config = dict(
    num_hidden_layers=9,
    hidden_size=256,
    num_attention_heads=4,
    num_key_value_heads=4,
    head_dim=64,
    intermediate_size=1024,
    vocab_size=4837,
    hidden_act='squared_relu',
    norm='rmsnorm',
    norm_place='pre',
    norm_eps=1e-05,
    positions='rope',
    rope_theta=10000.0,
    rope_fraction=0.25,
    qk_norm=False,
    attn_scale=0.125,
    bias='none',
    tie_word_embeddings=True,
    parallel_block=False,
    init='uniform',
    init_std_qkv=0.047,
    init_std_o=0.0111,
    init_std_up=0.047,
    init_std_down=0.00554,
    optimizer='adamw',
    learning_rate=0.00112,
    lr_mult_o=1.12,
    beta1=0.9,
    beta2=0.95,
    lr_head=0.00455,
    max_grad_norm=1.0,
    warmup_steps=222,
    schedule='wsd',
    decay_fraction=0.835,
    decay_shape='sqrt',
    final_lr_fraction=0.05,
    batch_tokens=32768,
    max_seq_len=1024,
    doc_mask=True,
    train_tokens=300900000,
    max_steps=9183,
    dataset='wikipedia_en',
)
Each number is 500 + 25 x the weight over the matrix's rms, rounded and kept within 0 to 999. Layers, rows and columns count from 0. Numbers have three digits each.

# up: layer 5 MLP up, 1024x256, rms 0.0659, rows 199-298, columns 64-127
# down: layer 5 MLP down (transposed), 1024x256, rms 0.051, rows 199-298, columns 64-127
up199:501533463487472519463507489478525507453506474505477486520528486500493492498521483509481499493471528528501491478454510553516500512510509509560501507443499504496508522520470495497508550478475503
down199:547500479499554544465471510477496532515470478540546524509499496523498465510495500486484483499487513527501506494490512459493518510548486507517477464469497469473461533504535511509531493533487508
up200:499527501478482536565534533508493509479491484488513497473511505491515484508498566491490476463474485516505514491482526493535486502511477513476480472498518513475537474485454471541446487473470464
down200:496446548496557508455529501464453450511499532494521516505512496520530474487534513474513477492506461470532513527538503531480486513487553500542516560510499491471516526532506507502474493515509492
up201:509520489497479509465491508503504494496512511476479512476464509491468517497487546494510508515497523463519496514476529454515513529513495481520467534496452532500470480466501556513517567504526501
down201:462503466454476467530519491504502451487505470506527511475496519503434591544487509439508523456505522497526459487549488505489500499443451479512516538478513483541484480513502523483502494497459523
up202:498476523499490488434522456489491481502497515523520491495467504507476434501513536484508522433497513511465487516504466531489552464494503550518483515452496487472516500519505456563464499510542475
down202:524511439538521518518505474526532457544500499500515503501528490494500518475501500474518532484518537515489523488501485497483493476446533479510469498540493533498482473472526499516518467533486502
up203:518502527497493483496519446475501490494455502527505488497514499507525520523452513510552482477488507527505499511504466515468474498492486499511506489496499485495533498542535523497502470487499498
down203:507534490519508470516505499526462449501529487493497545483530482470494482479478508486481516488471500499461463482516487498526522496519470489478507469475520481515447501523485484499507512504542528
up204:462509472513503468476496503429475505498471476485547479489520491483481459513563509526503559515502518505495529536517493480480490490512495528453523478535489495552541509544460493490425504482488485
down204:503472483547486501535501515480456494537511507452451541495512510478508489493508543448493478475519486493479504513456510505438553493501491507493525489514501481471492542506497499502489495512495517
up205:510531504492493456483528472523490525472489498508524474549466494526501462491492485478550464508508533553483475496502466535469525509499489518490462493449490461482483479538488489507488506505513473
down205:500493486527561502467502540503503500493506498472508518491491460525528508515505456481489458470483494529506482515484471517516537512541483492523520521457487522473503553509498478531517523540489501
up206:517496495516448517481488487450474513515456508506557500503489477545460509486485477535500479461454508486473509495513476479522494457461534485502502462454484485539525499530471491452480514536511524
down206:532511453476511511525497514495487482504505485479501487494467466471536521479444528484511504495476518464508518482509519519493500482548517507506500564557491498510505481509489534535467506518512490
up207:492488526514478489553495466527494505483469473458486481487521541512449507496463475509496501525510517519492524538525488516502464464468575526509518473482478506563502532497514491539466471496519532
down207:561576476512460438514486521495498502458468516492445495486484542515472491514513514506493464532501532552502505496473547513523500503485474506490456580525557480546518489520543531509496475556487509
up208:418543530501520494509476508487505472558494503438525529500435535519489457494500500528462469468463541497495532468477514497509530498487476467487490532506444510471540493524521548490516446538556500
down208:515492465504477446523480497513527535537518505487497505556518488474499477483508496476531509460501544483508528536518483497468469479524510426502526520522490492453444465502507477463515461481496480
up209:502504481503507500492540470495463518491483498456475468494523490472530462426520506487500485497529541500501496505457518523517518513464466449440491522465476527557497516487510533456516492479506493
down209:553492468511496522561490516540535558547458495521521518500538459488586504505483503553496488493516462516549514568485467508507493508536502535501506468506506467505526486484519489507506540480523530
up210:501467503520514479477509486491448470545489483484528459488503549491511507496498542491464491500463508498541506479477454442488451490504571512522463492482510497529505493499538518469474505454480548
down210:505477488474507492518488488486491485522507493503523471493544517515469473485486494545472515506518494501496545493535518468483448487495499479501518510548558518474460501480516552521465503471543522
up211:516514517563526474476566514502491481481494532486496501453509527465460522480511521483501545495498507475472522543518509511498482546498515527512517512467458472482516536427471500462510493495542497
down211:472515522492528465511470548491504461507482499448493505521495562516523474459501521518467511485489497468527518466428508470537501500463486483554544541482516518466443551477540504503497485464480472
up212:525506553498531461501445525528496503534499443543526495477484485470475506534549514448466504492441490507516501511512490509516501526519493497532483521542455520513518544483485469497501482509513514
down212:464488491482498466478508474497483513537528508517495474497492532529505434494522546490460512487546556506503466448479529513523459522474521485492480487524463526508494507494498540493459477497506489
up213:441493518517479483515500480461536504514499501528517503479446524563492524494496501425507524474499541523455519526478489503502480472466502506475509545521515465523478511465490518444489514440511495
down213:519537563494506522535475510491494477464475469469510506511543504526491497500474522501473519522488529535496501512506486467492498474486429484453509495521562490496505546482495522468513512446461483
up214:519467516531516535509523497456470522515427467503463508475466521473434495521438526453484492476531491520504519491502469541467531494508554500492472499501510477515511497479508512492477520469536502
down214:527474508527481489505466494494501509467497515511536479500515511515491521503494438525501491499511507491459449512494517469476489511521498474502461522520528530490486488527473530508482465544503495
up215:503510462542493501549458464485493495499498463521482501504472522494502511530489534462508490489495539493479491493512540544510469504470447447494491521527493507538471553563515493471490507470501463
down215:508521471513489470487534497478477450507529516447493521501536490474497526538503502497467476539469463529497517518463516560519496536504523515466469528483502478465494493508483524487491456500501528
up216:485525522533523499518446470450499438511516501497470526512494531460478436505523531505516471447481515530525498477484517524466464529545477486503501474541508471496507531485513474519476521484507529
down216:498511525470466468497458488497487534494482505508515498494497479469445490481500533532448504509499436470447539546490512531461452528498469523498446513536574491542538518491544554471512500539547494
up217:532503531556535526534489479479488479485551479526506507505527476533488496496438533508540480471509502491475493491535488528491510498521513481516498483512521501513465493531482485523485492515520489
down217:473535480459496458494501485519468510447502458509523556485487528491505507483495506490499526449478507528498532520498528502492507483488500517498468524457532490492469482522529488478477519482525521
up218:517503551482483507501504510495512502472499494480460469490488466479485441500473490503505481455488521533473526516491526493534467487492473502523478494437476487524510530505503518538464485505512464
down218:525539450485496512518495530561482504474506465526479510508470536503472485509501464480516516459553516541555475474476493558487487459477481507500571518546517531547530515526500505521495504516523542
up219:495453503510539489480493507504532473539482525489505508503512521533511478473486514482509476466497512513505517526514508493509452468514508499523519500482494454529481489497516507505515546518515455
down219:517529473510487511508509569499543474484498481480522492541474444497516526498514508513505495504502483487488492504499474500544515475533495504490505519483533506465487516549432516495500462466450500
up220:511472505488507446495538508476476464499515473494491468509501526503507496522440461460481496489552503491506523508483504521499528504509518517509530448500490516547521490461489549522460549499525485
down220:531492471506497462492499468544491512531508491504481519489549513463472518474492471465499506559506516475470478504493484525511429553488500492478507482455475508521484493490480538492498471488471510
up221:511531500519509469489455493461492493499516503498489496489473513484486488528463510465560498483506489490532475523516523515505462512506519495464520500502482518484515543488507474511500483496514513
down221:492500513467498489520545525520504505519512516524509541513536460477511489496503544535495534506523549510509540460480511492509463488520527499495468514492532530492536504537502510472553547488502474
up222:492507470475552488509495544490485488510461489498478497536457511492527488502495493477496497514491480482488507490505544501433525527504472519494523503497490478514542503488517530483473498497491529
down222:481499494512441504546450506537475508514511495505506546505483523469502471522524477533436529522474503560487508533504537488486518546470501532513510445457465511526472502491509492492479495520528476
up223:509537526534503450475465490478495482499498517528485502478494532512481475493460509492500519500529501521488514501450508521518452492476546508478501455479471533517490499490451509489498531490493481
down223:524484494466492495526479461446499465558539521499509495516494506513473512521485490470520512483495524498500513518519484559500504463445436478529484501450525485508485516529513502498478509470504465
up224:522501503503520461496502500496464458535487490473498463468474566497471487483494468474495482499538483506520554499497519483487522498518493523470502476525497529503534482516478490492468498471515483
down224:516535421492509468438521495503509523492491445524485447565518447508492449531514487499534516496497522515506533496473490513520528437504497480513506512492506503525527510469546489467550491507509539
up225:460509458509482482497499505510500475497484489479556485492527493511455503465500467507513507486464527533526500459462509535462480488495509510482492522513497489465516496533510491497521548486501492
down225:491500521558479501471489481490516517516457520494444473532524448480527512495487508493467489459515523468477499476479515494564510477513474487531510481481584515494486516520515511507545458470526503
up226:486459479524514482450486508510506488491519495522500493549524523516496517480499542509480509509493521494515449487498529484514448530473500505479458485499481510481461464521464494506478571520494457
down226:521498491524477479495504530525492474540541487451509527460511536515519522513456455522503493527487478500477484508510486495474484465518512487510507512512519509505471507529497501543510512502480491
up227:509484521527511507505503457506479489476477523496518433506524518515528467525511510452537505520457510487520548446483564509511501515501447529458496519543476517509525516500504556477472490487553532
down227:526514523440481468470476493501494514498451502513487520533520509519483520465462506536477487479480476468457496489479480539458493498493478508508507528501497470528493529443539499485480506518473517
up228:464533498494501473487488456509495497517475490457490463503463524561518497454475474447535465476493506560511503504531502519514518528502515510491519487502505487524488508481528515472477519501517496
down228:526483503440482466472497524492500478499484543514501490519515506509484521524503497514505515565492533517520504519484526461506488509512531498512488527515565511546517499492489467526484494491518503
up229:488524531507544511551507509485532510534476511515512497499471500557469516506484461468527473478512511513512504469482497460489518521480486447441469484521474518563531452486538544535469550485499473
down229:532540480489484527470487523482535431499494496519448483472423554478495495470527513485505490498521521479503480485548441510457474517442486546529525515501560491468505478490514516493493553493512458
up230:459469537482474506461503518529453483543491495509505479509479504472520477506488464509492505480505498522508500482518524500494491465514533468501520529551486484527519493543459494507535500552481505
down230:467509502514497494453480521502462499526523512462482490517487517509447507472490493476466485506494485483515541499465477512494483533464502471490512502532536516516478531505553496491547529484447469
up231:450479467517490472490454502492524455545490478524509535485506530488458488527473508478482508520500502478491510502488500482442495524508474469531483494519472447488459501508485485479508463496483530
down231:511472464500495533529503526520461495450526459505531493519499469506550507497489516486523568534457533518506490496496530465542489480470479481512495481514498515486523503485541494513501519477478545
up232:506529492502538508483471485457491498461459470473535514474471488490447490500469590519564520494515517457513516534501510472450502519501520526559476535484489481510493516523528498447519514466514474
down232:494496546530500451504541522530523527498519476493492510458485525513508492486486530471503606501516506507507523491492492481492538495492456499529445493496500452525483500513506509484530490454455489
up233:468496473487481491464462511506474470511513504526491519509465453487477494483481519478533492486554526524501530471513517478485490509479526505462529491462492515484492504512472484468477475491495521
down233:517465534547480521520526474507467481485451474470496473509491518488493528530501498514483496545484500469492468496510491530524512479496481519503523531503509506491497545510503505495501516487530474
up234:458499503523459504464442489498518462512503487498496507498503500487473477520458469480514510490512499485509475502535467510456512479467515459500473511466476495480543522511514540502510482473488506
down234:516524475522500482471540451457481494536509530524491491486500535517492550518492454511516492503506446505527508523540466466517498535482481520469494535552498471523501486502488503469499507492515497
up235:504524479487545521532485510524464459513501495453516506491504519512476483464507485514483528525538514517540496567526534492511468478506535491515515503513481477516534504474495469531479574488502476
down235:507499502525510540493498540527486483490455488520484476498530488465468522501489516524501503493552490488535501473519505490477477479499521487486495485523535493485500500491495529460496548500493512
up236:544511485493556452519481477488452505509453482480529480438467517481467505497485517509521550524488500504496495516469492515479522483516504479499509498506508490545521512495518502471457523469486488
down236:490495538473569477471478500518477492510480515500486484461513473507547477502501560502502515509503509463514496510522506493485565500505456537524507494559492524465490506467504473495474504506500525
up237:496511488529528493512517518479471497485452541478516470501491471478507478487474509503548511474520487505489552463476537486471545530485501436463511502507517547485501553464474490501512501526530501
down237:500537494489555473520462534482487505512540525511499498491511509558515472473466514514448544554493484517491468511518482450489511491470473450506517492511525488520457545504514455517505503490503511
up238:448515502478537456498517510472510500552443490488534470469469503492486471490512509475560455489462507478523501522524482477532429503523508515518468483527479517473471486476508506473518530499529484
down238:540555506491497478452528504507472479491510558523486499476525475526510506483518519536494507496499541501498509511492548510494518499513519458495508498540498481518494514537500470546567496525507543
up239:516518526502530436531491476517475466471483533503533500503470524556469522515465486493507471503524501507513498456456438548464518524490540504467525508497500572484508494460460514528460489497490489
down239:507457495483549442486503519461480509486518490516475536544483485543533498499541499504528470486506530507526543496487555499518491462526590506534489500497479487485542507462533492491505499533492466
up240:507471519509460481510535508516539500522446511487523514551512479531507536516490512465508532513520517496551490546481443474526496440493491494531509462516474465534527486468476525499484480515518536
down240:513484530529467440561509512501509464499509465508491508457515509492488497475487483488474485520473485475455501490513486470520455483476461486483483499501548502527525466503487483509507495503504531
up241:485469524481512459483495501507489501486489505477485496484475470478503499471501506472544474476511482513534496505502461518515493523486509504531514482514503480497498478520484502530501491514490499
down241:518533500508461512495474541512520511480472487495525520510468525508473474500483495486461523495485544539478521520514524500506507484495496492500530483522499502497521533491516489501483522505517509
up242:501479516480525522497506487509492494479495513434492429557520487482509500506525509479537437493530510510532482489499463441493480457469492525499538507454494492507505515464516479527494494477497492
down242:496458507542518466504525504552518471545462481462524502494511517482509478554512504497457534470454501509508475482523502504492445465527468536480487534532525476510522516537507446502484475474505528
up243:524497546486515533526540526462485478510451456505483450544476529572501490461534540506546543479483519524465513488534470479496491523496482464462512498502493487486492505502509504536454521496519481
down243:500527464483525526482526516476469514495486514490504509486475515526499502491561564521474452482548498460487527492479507525477509516479482482526487485559511535488473482494517444521491516455510494
up244:536482439530474454511509472486479530509463503495519537488467522516486487486461468481478454514537526515500563511522465532477485481496533485476509524504487508510485505529502496522463486486507476
down244:515520504511473501517495449441505491461464523513498495472492492497465508492501480549469496535552509545525514512474488531502449532516492492495484481493476476533513545498546503480475480527503544
up245:474505537526508507490506508488540504540497486475545505487486497495498471499526542518515475514519487509503528509480453498506451487502543437491490515466463528527488534500521531505488529509518477
down245:548531507514498473521461514515482503477497470520497537472455486528457508529494518501479481512526515511510494518537472509471484469535495466522530502490524480557506526489538508484472508515472511
up246:510482479557526478471492480473482503544481540511495489492511515502511493515532520497471482507497522559487510487487518491535501493471507452481528499524499486530521547529525474511450429484501539
down246:512500487562487545535513472528555514511551472528539480510466470476478521485504498482471485476489491495516479521480510495523495491469454508489473531500510538507530481481514493495485556483527502
up247:529479447489522520503524503506481510469488512509516479527531519515515480521488530528477452456452494497506479459444519449507505478476487485526484491449504506518481499502509464517508530508535473
down247:512467489498497491500476519516551490477467486473466465483484488501578536499492548511498496497490540499507531501472485485548488497493520496503505567491496456465485514481503529465499477435532524
up248:504478533485480553458516536471507509489502481526458505526495513516485523516522507526535535500473495484542516485435524498471476495516507498540479522466488503482552531480463477488468497490525519
down248:537485501515523486530491508482502496505502487486526527460455479505449505480489482480493531512488476507458508494518535505492521490480528519470538475516509418478445492492488475481510475479467487
up249:491479470473512494525499517511509495496520517517513465499494540528473485483482481544464483507487515535518485474489494492511483495494522499444471487502490480500494491531555527507442531465508517
down249:515494526472476524488517486521483459488528554578521490476529530477501515516524492491476512536531508448450502509476507498497513501484504503490505496553500521497507475516553490518480489498518509
up250:494480491520472485525462498491524519526483508496510494509523542549474478513478440510492515531526524526474481488466520481497500528510483527531520484499468480490531524509493513459514482483514514
down250:546476461539483520503484505461488467489516502496487516474462529527476505497489495520504528481488551500538499506502508507498454532481500504474524543539558468508503487473454518520480518468549462
up251:480513525492504508544502488509499516479500475520491463483522473492501492504475493511500459500479504513479499480498506542471543510507471486492498524513508498501519493512494522497464474525492514
down251:493512487498504507474525508512495472501512486512524533532484502517519487513498508464485514504507522515481501499482521493479489529491519476504489471470458500491473495520476506527490520501460534
up252:487517508463544490525487500499567493489491482504606459549476549522498485514513514496496540490482541497488540468475472476499480481521531515499513509507467480468498484506499470451450538502517496
down252:521512485457477508480502529528506469456511472537484501491478544530503481481534527502468497452494519515500509453462488548486506467487467454489511516516558488494520558500521513552475503542502506
up253:459459477491533498537476474510489488474493497522503515511513499553496478451467516494501497520517485517490545457488502478477517459504538470509507516522495465500543447525486542490477504471503503
down253:486483531506472514486507488515552493482480519523526510494532562523480482503495462508490494491474459455512476500484518482470479495503478460461498519489529491520472495512514492506520488496495493
up254:495482525505520504485500497486497496497514486506502451509506513514475490502530545500485477498466522466482475462467482519503497486498535505471435461504475518489517490505465517516465514489530439
down254:500488481496469498522513543499519467514528516519471455486526511476482532487515482534479466481502492479501532488514524472505483504523527495499509482556507475489453474502507518523471491509548521
up255:497467495489533514485504522478471491474421532478526446524470442496478459534458477537545522479557531501507511524487459515494466488527486486447476496452490525509492476549506493552502491445499480
down255:496522491460530478481477468482501478496528469508478523452527517550500475493493557505493455543565533477508550495475517456519483528525483546527466473533535471474559491494530482500493460537525437
up256:503541478501525487525536450447447503468477508505512492551481525482475493501513491495515527481483496516474491451498492492481502530543517489500510509506489501486483501509523545510474506520513509
down256:479515525519515518483511478515482486464511441530498521492508534553515512547486527471496480494526535453536493456448510502529522489461507470500489446469517499515505522485479485500526493481454481
up257:475497537495483483496519517512479461464524505498510508532486486504505515469481469477463513496526513502521474515494500495489513445484515503531490513526469456531520510452486527479496546467498484
down257:459559469497495490501467523494504504527491523520452528492512548514543450432497546522485490568569548482506478493490514476479516479483526470518461470511496489516465496533501504477483497492464511
up258:461500476542543484481547531507488473556504522479491519503505467464496481511488496481516499485485511516507500463480560472486509543515514498478479520491512528461515483505481512482472519498517503
down258:474501483528529476492517531509470529509506513484512483486502482515533461509529501469517512497532477496517510493487514485483465500509478482511486517514551499523543492518515512497505498494466512
up259:501524519475511498533549470475505489481462496489479467545472511492496439516467518518473520500511512508486508523490457476536446544496481508507507492487480550495522503495500516534498491511472472
down259:455473478476512495486512488502510480512562531491521520509485499486490492498496493490492463521498523521546514496503495529538517530513521547461557497486477522483502486470456470477473501496521494
up260:512508491512507497537491469525484502538475437457542521469498502509461491517508487517520497482515474483482526509492490525507513499485479487507507530517488516490512520501514537505470521509551444
down260:484471503498456468548492498483490501487541524514498472522509504551519540511469478498508514495511523480512490475504544482487513502501482481531502517489539503478513538537475529498517465540465502
up261:510522484497521501512509488553465476479507501551487432519487496508504510484478509497495473478477502503485555496486462501536473506450525519507470485487496447512497480514554540467517526514490521
down261:513478490556473491505536526526484502475479485552477534490552509491472448528529500498474522509513508509500481467491504538494485515515474501448490512527494554532541479461506549522505505525513515
up262:487514473530524497528498528524507495506515542534525508533514507536465480532550483448478479515500500512498474495494469503500495526510513511516466481498495458531533464490515526509487542523532509
down262:478481476525457525454488493523522528533469536488473531473473517453506508471480510510469469500535520497497520500558495485505473513484479515486487470479509557544471492478508524463481461555522473
up263:485467497504495503482486496512530476426505516496540503453515487461469493511424478451477511460456489518482479518477509502513488488502477455496442516477501494513525483531522493529497490552481497
down263:538467478480501523553518496501502519533489451539535527515495493529522511485511449534525491430450471491477485483460499535461539544517487547506493513501514500500514517512484483480515495466513504
up264:459514481505473484527529513488506473511492508514470531498503486469513476494540488524519487485482532470528482458510514487473515487498495474526506489501478528499473516542525507473501495468502484
down264:496496516568476473490496510493526481524505505488525520521516461521523463477471490479480494440510518482495539522438516483524513530503478487487485471499503481509538524508504512538520463499525483
up265:514520459536519497501531465492515478515510470475523483511504510526446465541500534470491508494486529482457496512539532508452544483498468490489504495491485473522563521485539493505488479445508510
down265:501491539451509481480493480483504483513499531491514481517452526540487524506476462492508464513496470465491506509491516470479491521555547517516517534508483488509469500465447522485479471468510472
up266:461505452494528485479507467448524443508494496455491499495508530474504518494472559494545543492505511502482554509492521510495500515457528495491484466475451504539552538470544478507482529489505545
down266:483472469498521501501429446517524474523533518453490501519544505504493500496443546526492488501523456457486517496468467489545497511526487471490501508468533478526475514521516487533496517477491532
up267:534512493507515493490512532477461465493516479460518509463477501485465438489447533538515490517483531507489508444503542501483506507524493510489517524512500556485531468560505497501466502491507526
down267:527498524510483533534485519504501536480498493441515481566519499517506499474463477466526492496522469492495481526543481485489529499504447458523534507505522465541497549508487531507505495510518445
up268:463511505535451462504493485466503490565472505502458463467477493518491442488530560500484454478516498529475502522480505494482447465528481492470460464497472482524492484501490465527490492461535497
down268:507482538490491468499471460527524476507484500476488476528472461519504496461525492492499481502526473527488491559511472486517494509537508460483458505516475485507452508510530460486485513533474511
up269:505530476550499516505543474465566497523444509497449470521477483531494488511552514491515491468540531531482520517490472513493485489484492509479464498501485533498500519523527483520498546491548510
down269:479512478501520461517515469532526542487528516496480544555476479513500521506477465505520498503475495472469530479512476479494511515501484503468473506480452501463473502533539480502518469486473448
up270:532522524503483516496460441454517503542467501530474515470476479509488452465508491497479459484502468481473520509506496528491546520527506495457511515468482500575482548534544525505464482520510506
down270:471498487489497479523463505519497509507499505556484488482483498524490516509548502473505570479501464444528489500500510522476533495441488429510487496526526485515498509470490499482472504508462502
up271:510550560531504507462492462459476495537485508491490482533519479513499466460461442512542503466502525501518527478476486491532498504513509510449492446486482502470568569477514519484498474459533529
down271:501455504522531522528498529519491513461476510528505498451541474496541486516500521516495478478492508463464472502526496455482515472563445529503487516493486558450489532519505515501532517496479528
up272:456497477539478491473487529499485465501498522468519480477507517530518494503487529458501498513516508503511467469503489534479515478526526493502479524522522481492549497520521494501461491539516518
down272:520488538460511521518506480519513457473486529498532475507512501503500481502534451487520486515537538538490508504506503518464472514446447516478501434523562495514495507545477523500510487510511486
up273:507513509516526511537514501501504505540512527485518491540451480506497487486466557486509521487537493494472498520519511500499497537505504495491475458496489463495459532495472543539468507480516466
down273:482498474485484485482496512544481487472497513520497514493558485489496494561468489533493516531513501537502529508507486505518498476491453479499539516485505509483481496474532530493539469490449486
up274:481480499460522490484507541443503472511500471494508457499532497510487463523489501496488458501521488556503508533424491484472507489515500530462448497480482472500529511513480520539503568487501460
down274:518493514523489484526484503458546532495458485527477530495475480491489490536527469443509507494492475477492492510479533520521468525447470477485466512490498511500450509535487494497507517515517497
up275:487534470562461521491521466474525443500456481502480497537487504502496497482529515475517497475461488475496466536486556521512522472478506458476489482474525519520500500517505451492508472487505517
down275:474506492438462513464540525479491472500485505516552479468528476527510483469487493557496473497526488507525525496448511518520489546520494472511512500542579488534520483503503530458559492508479489
up276:506483537478515500478498477493497508487498497481517496551488520492463493505485501476547490494521527513489532508476472458499505500461508518501501518452472530485500517525449533510449507534516496
down276:486430532481542494513537476495469468517518488513478468530473498491479479493515478533491496562498503492477488543496508532495493504496489514485470507521509497547491471475496489482493467522506513
up277:523495518499541529459493486486502501461498528524498475526522494492491524498491468502474500482518517529472530478509524479454475466466536487488489494475500520511493510493508501465457517527510521
down277:566497519491518531514525514528490499492537514517537468533521475518501487513504498497538498503497511490492468452503491503529519476467506454469517485486515497517527510468461506545508504497492507
up278:457476465542503486482505509536496501560504500540471480483498531471517486499528483476480485466505504546515493478462479450498507495513468516487472412507483502507511521520478483465492525494496512
down278:539483501472506523544472498515470514486510455506476508484482552530464496521505500531525511504501554477498494469513484519496489503474485499503517546498515482521446468506522505533504495523547485
up279:499478522496520424535471500506521489525515486459494475541468513506489517522530517493490518488478518516501562489474497473528499536520507464469481518455481505489531529495525499451468515551504486
down279:475512501501461499483509524509485531463516448537424516470551483491494487536479529482487508481514545421472536484521496512535520478477492470489468524520427543493466512500495487477486495488451529
up280:496518492528537509479493501448453494522497488485505511503512504463494511509463544458513500509482513522524478503491473505469489476508467486526526478502495480541518493506512451472443510476482543
down280:490549491467479492481437459494458567513488475520489496465550472483482509464504565507458519468489463514442563519493529447429490494508495483519466508520519510493503504517490514518493502539514533
up281:485542506471502485512506476504500491478460465493484508479511539467494468491498528546517507445498516522474461455488520471457496457476527549498509529526488534529501526519509509506478496522524494
down281:510484501522490506504493495528511507497521520460556474504515490510533480462496486474485477507523477501498503469474498453449523509480516494508496488474504497491529473485510517487469496531494514
up282:496485484469516466546491507501511471530483476544523516456515527514442473528462487485488502463501504493509503485488532543522463460486520496447472493508496512467526501485479482529460504482488505
down282:514466505464501499548471533507436512470483558547459492495534480530488522475555499523493500495493502501517479510465506471495457498502485550457489510512576491493459484509481513493494502505502448
up283:456487546537513459501551476462480476522528473509488482519500500489477456487492514497538527464471491469487501481521475565509535468524479514547525488533479481528498473460497487501479493480534551
down283:496491499453507514478495542506525517532488482492512469510495485506524465505478483512514504518504501499540519479476482544519502514499497525513487481513503452501528514551472492490525512533559540
up284:505487473523494504508475510495475456534491506536485454508494477460508438495503547458495506530502505495511487452501497468501458450533512492545508516478444510509515505529489503500465518514496488
down284:548508503507495511539474533511495486482482467442514463512542441493515525489503469491543511551497471491459480521508514510486544473509554500494490506518448512468488457468510500493498495527500521
up285:498527512528487479544534463477533467490548465520504495494483518533516468461512517465442509500529540516529482534479511522497479498498514450496493451463484515506493530547512520544442495483473519
down285:462531452506493487525481457541478529460508535501462507453494519508481486497506511476490484448503514503502521521526471516495486525506492526501478545477505526493509509462513495535457542501486537
up286:513480504532529525459473485473472496513462498502483497465516507487524522480458492484522515463544512545486533517479485494546518526477496547501491448488443478505517515503508574485523497448510512
down286:537482485503499490488518510458531529500473485485495515499520525493474496516527509505500526534503492512440524493553481532475495493472470467505475516508512531448501553512576544468510491511529477
up287:514430513515514424564482483514522453465489480507491427544544512480468537470498525470479467499462554485513519463463531511492490469468533490545514465470480513503511518558486497482503528527469500
down287:511514486490514507481450521522459526477489511504464535513484571492491477490474526504498467479519519492491530539536502511509521509493505487474533503446430496493494471495513489499518516494486485
up288:461484504492512481485487477536550507470484498536485491518464511506506480538514513511496465476521525473500521510515527497473520462492508495532490497504457501505493513512504501513524492459530502
down288:477505505474509533498502499490464501487492477520518469446523474466485534521496484497541436471519481498504547487486515493506507515543452551526537494504548535512491479529474519481517514522498454
up289:506495552557530482482521458456465524509487505486517468474522525550520473507519443487493506521543535553525494509489454529448531473492466491520553468542454509497559529524460489470488493443504501
down289:565509475492481449499508505511534474461506458478472478530532523466477516476477521517503558543499505512462503479501482485520552485470485518500528539466525473494504526493529506496482481559511534
up290:476486523480508504517537503500474490460448482513542461515517525517509501507496513463535493486473536485460529493463483479500517494524516509531479471502491504502513534520445533539497483515504534
down290:550502491544514476500540489505522486533550527496515479515513489505496486477533510468466493479527516566473496520529518509494489460533525473484517513508540496512524457490510481480511508508516471
up291:493501523471502473536486502501495504523475533482477495497499526484500500490491491473529481482474537536502495507438507489468503533482509478471485516501495532522533500515505503492505515516489519
down291:491501477512524505506484494502520515500514514509499492502506504510472521503474524548469484498538515477506511481513497503456499467464499521485497475477490488458511444536518543508484501514490527
up292:510477478527518518519472508495494509538513497523495535534505500485519521485482478521494532504543518481521525486503528513492452506479495487515491496523459460484516549476522524511518514476486513
down292:524510493481514513469501515501510506485525472452471474518517526490485480509493529479561473521470500510480478519472524506492504483471539517508514530511480468471501495480478515542523476520474482
up293:524528528528494494485486460471471501543477529491487470512525490515464518501530470477479492484506558509442461476416527438466513531486511491498523438485478481515496510481491463505505492480501501
down293:473513481514532556474502492479497506495513498514516552495453553528507447460445511498529514507523541511481529501487461505497489487485527458486526499529532483514526496500491481550498546453577488
up294:497532526489505445523479513503486476474475503536488457511525527513502510503517510504464449473525481522519528517486513496498485465471456506479484508482485474465516493535495475526513491491488516
down294:489513514509498509496504481505503511485510485499492539505488499536505466511495488501525494502486537499502513510545531465501519477498532510492509528512511485498481496531496505507539527519480454
up295:517517482488497538499489514491525519533490489451480530472462532510470474516475517470579475463521513517538512473474488545511494502485486473479526433519495519535503519499491550461443478481501488
down295:514509490492531509488536557517481488498534517513507477527514505486532475446502509477512478469496468472554497476532504513478474523494536487508539478498488522496528493485480490494514457511487491
up296:526460504523537507485476477503495514506521504460468470507524493507474500476466466520526525486507523474471535466470482519533437516481503506467492496503504473529506529455514461505471545463520543
down296:516524507523494517486515516447435511504470439494519522545503534522459517550526516490530480504485467543465513507506482486536527522526488527512540467499512446464537499520505473500505451536491490
up297:499471498500499486479467525521534503470472472450479491486504492515512512502511484468463501514500539517507516449495507511554439474478509535486502482465532490497488518472513473511459547485523513
down297:481480500514537534446489468464501485481523476497495508477558473505504516496513556440507532500484509473495488510465465501514550505473455490485517507509492481495516500542560462502510508464482458
up298:462448536534534496486499540456520493507525494557531457468517506514502494534507508521492525475499498503495472513490529546497503494518466497515476525501481498500506545537490465491473477548509527
down298:512514503538514469489533497503480497503497497518506524487512504474508521509488467475488520529485516505509466529460461492475507475451496489485512537473500492503507477481497533492489518495470544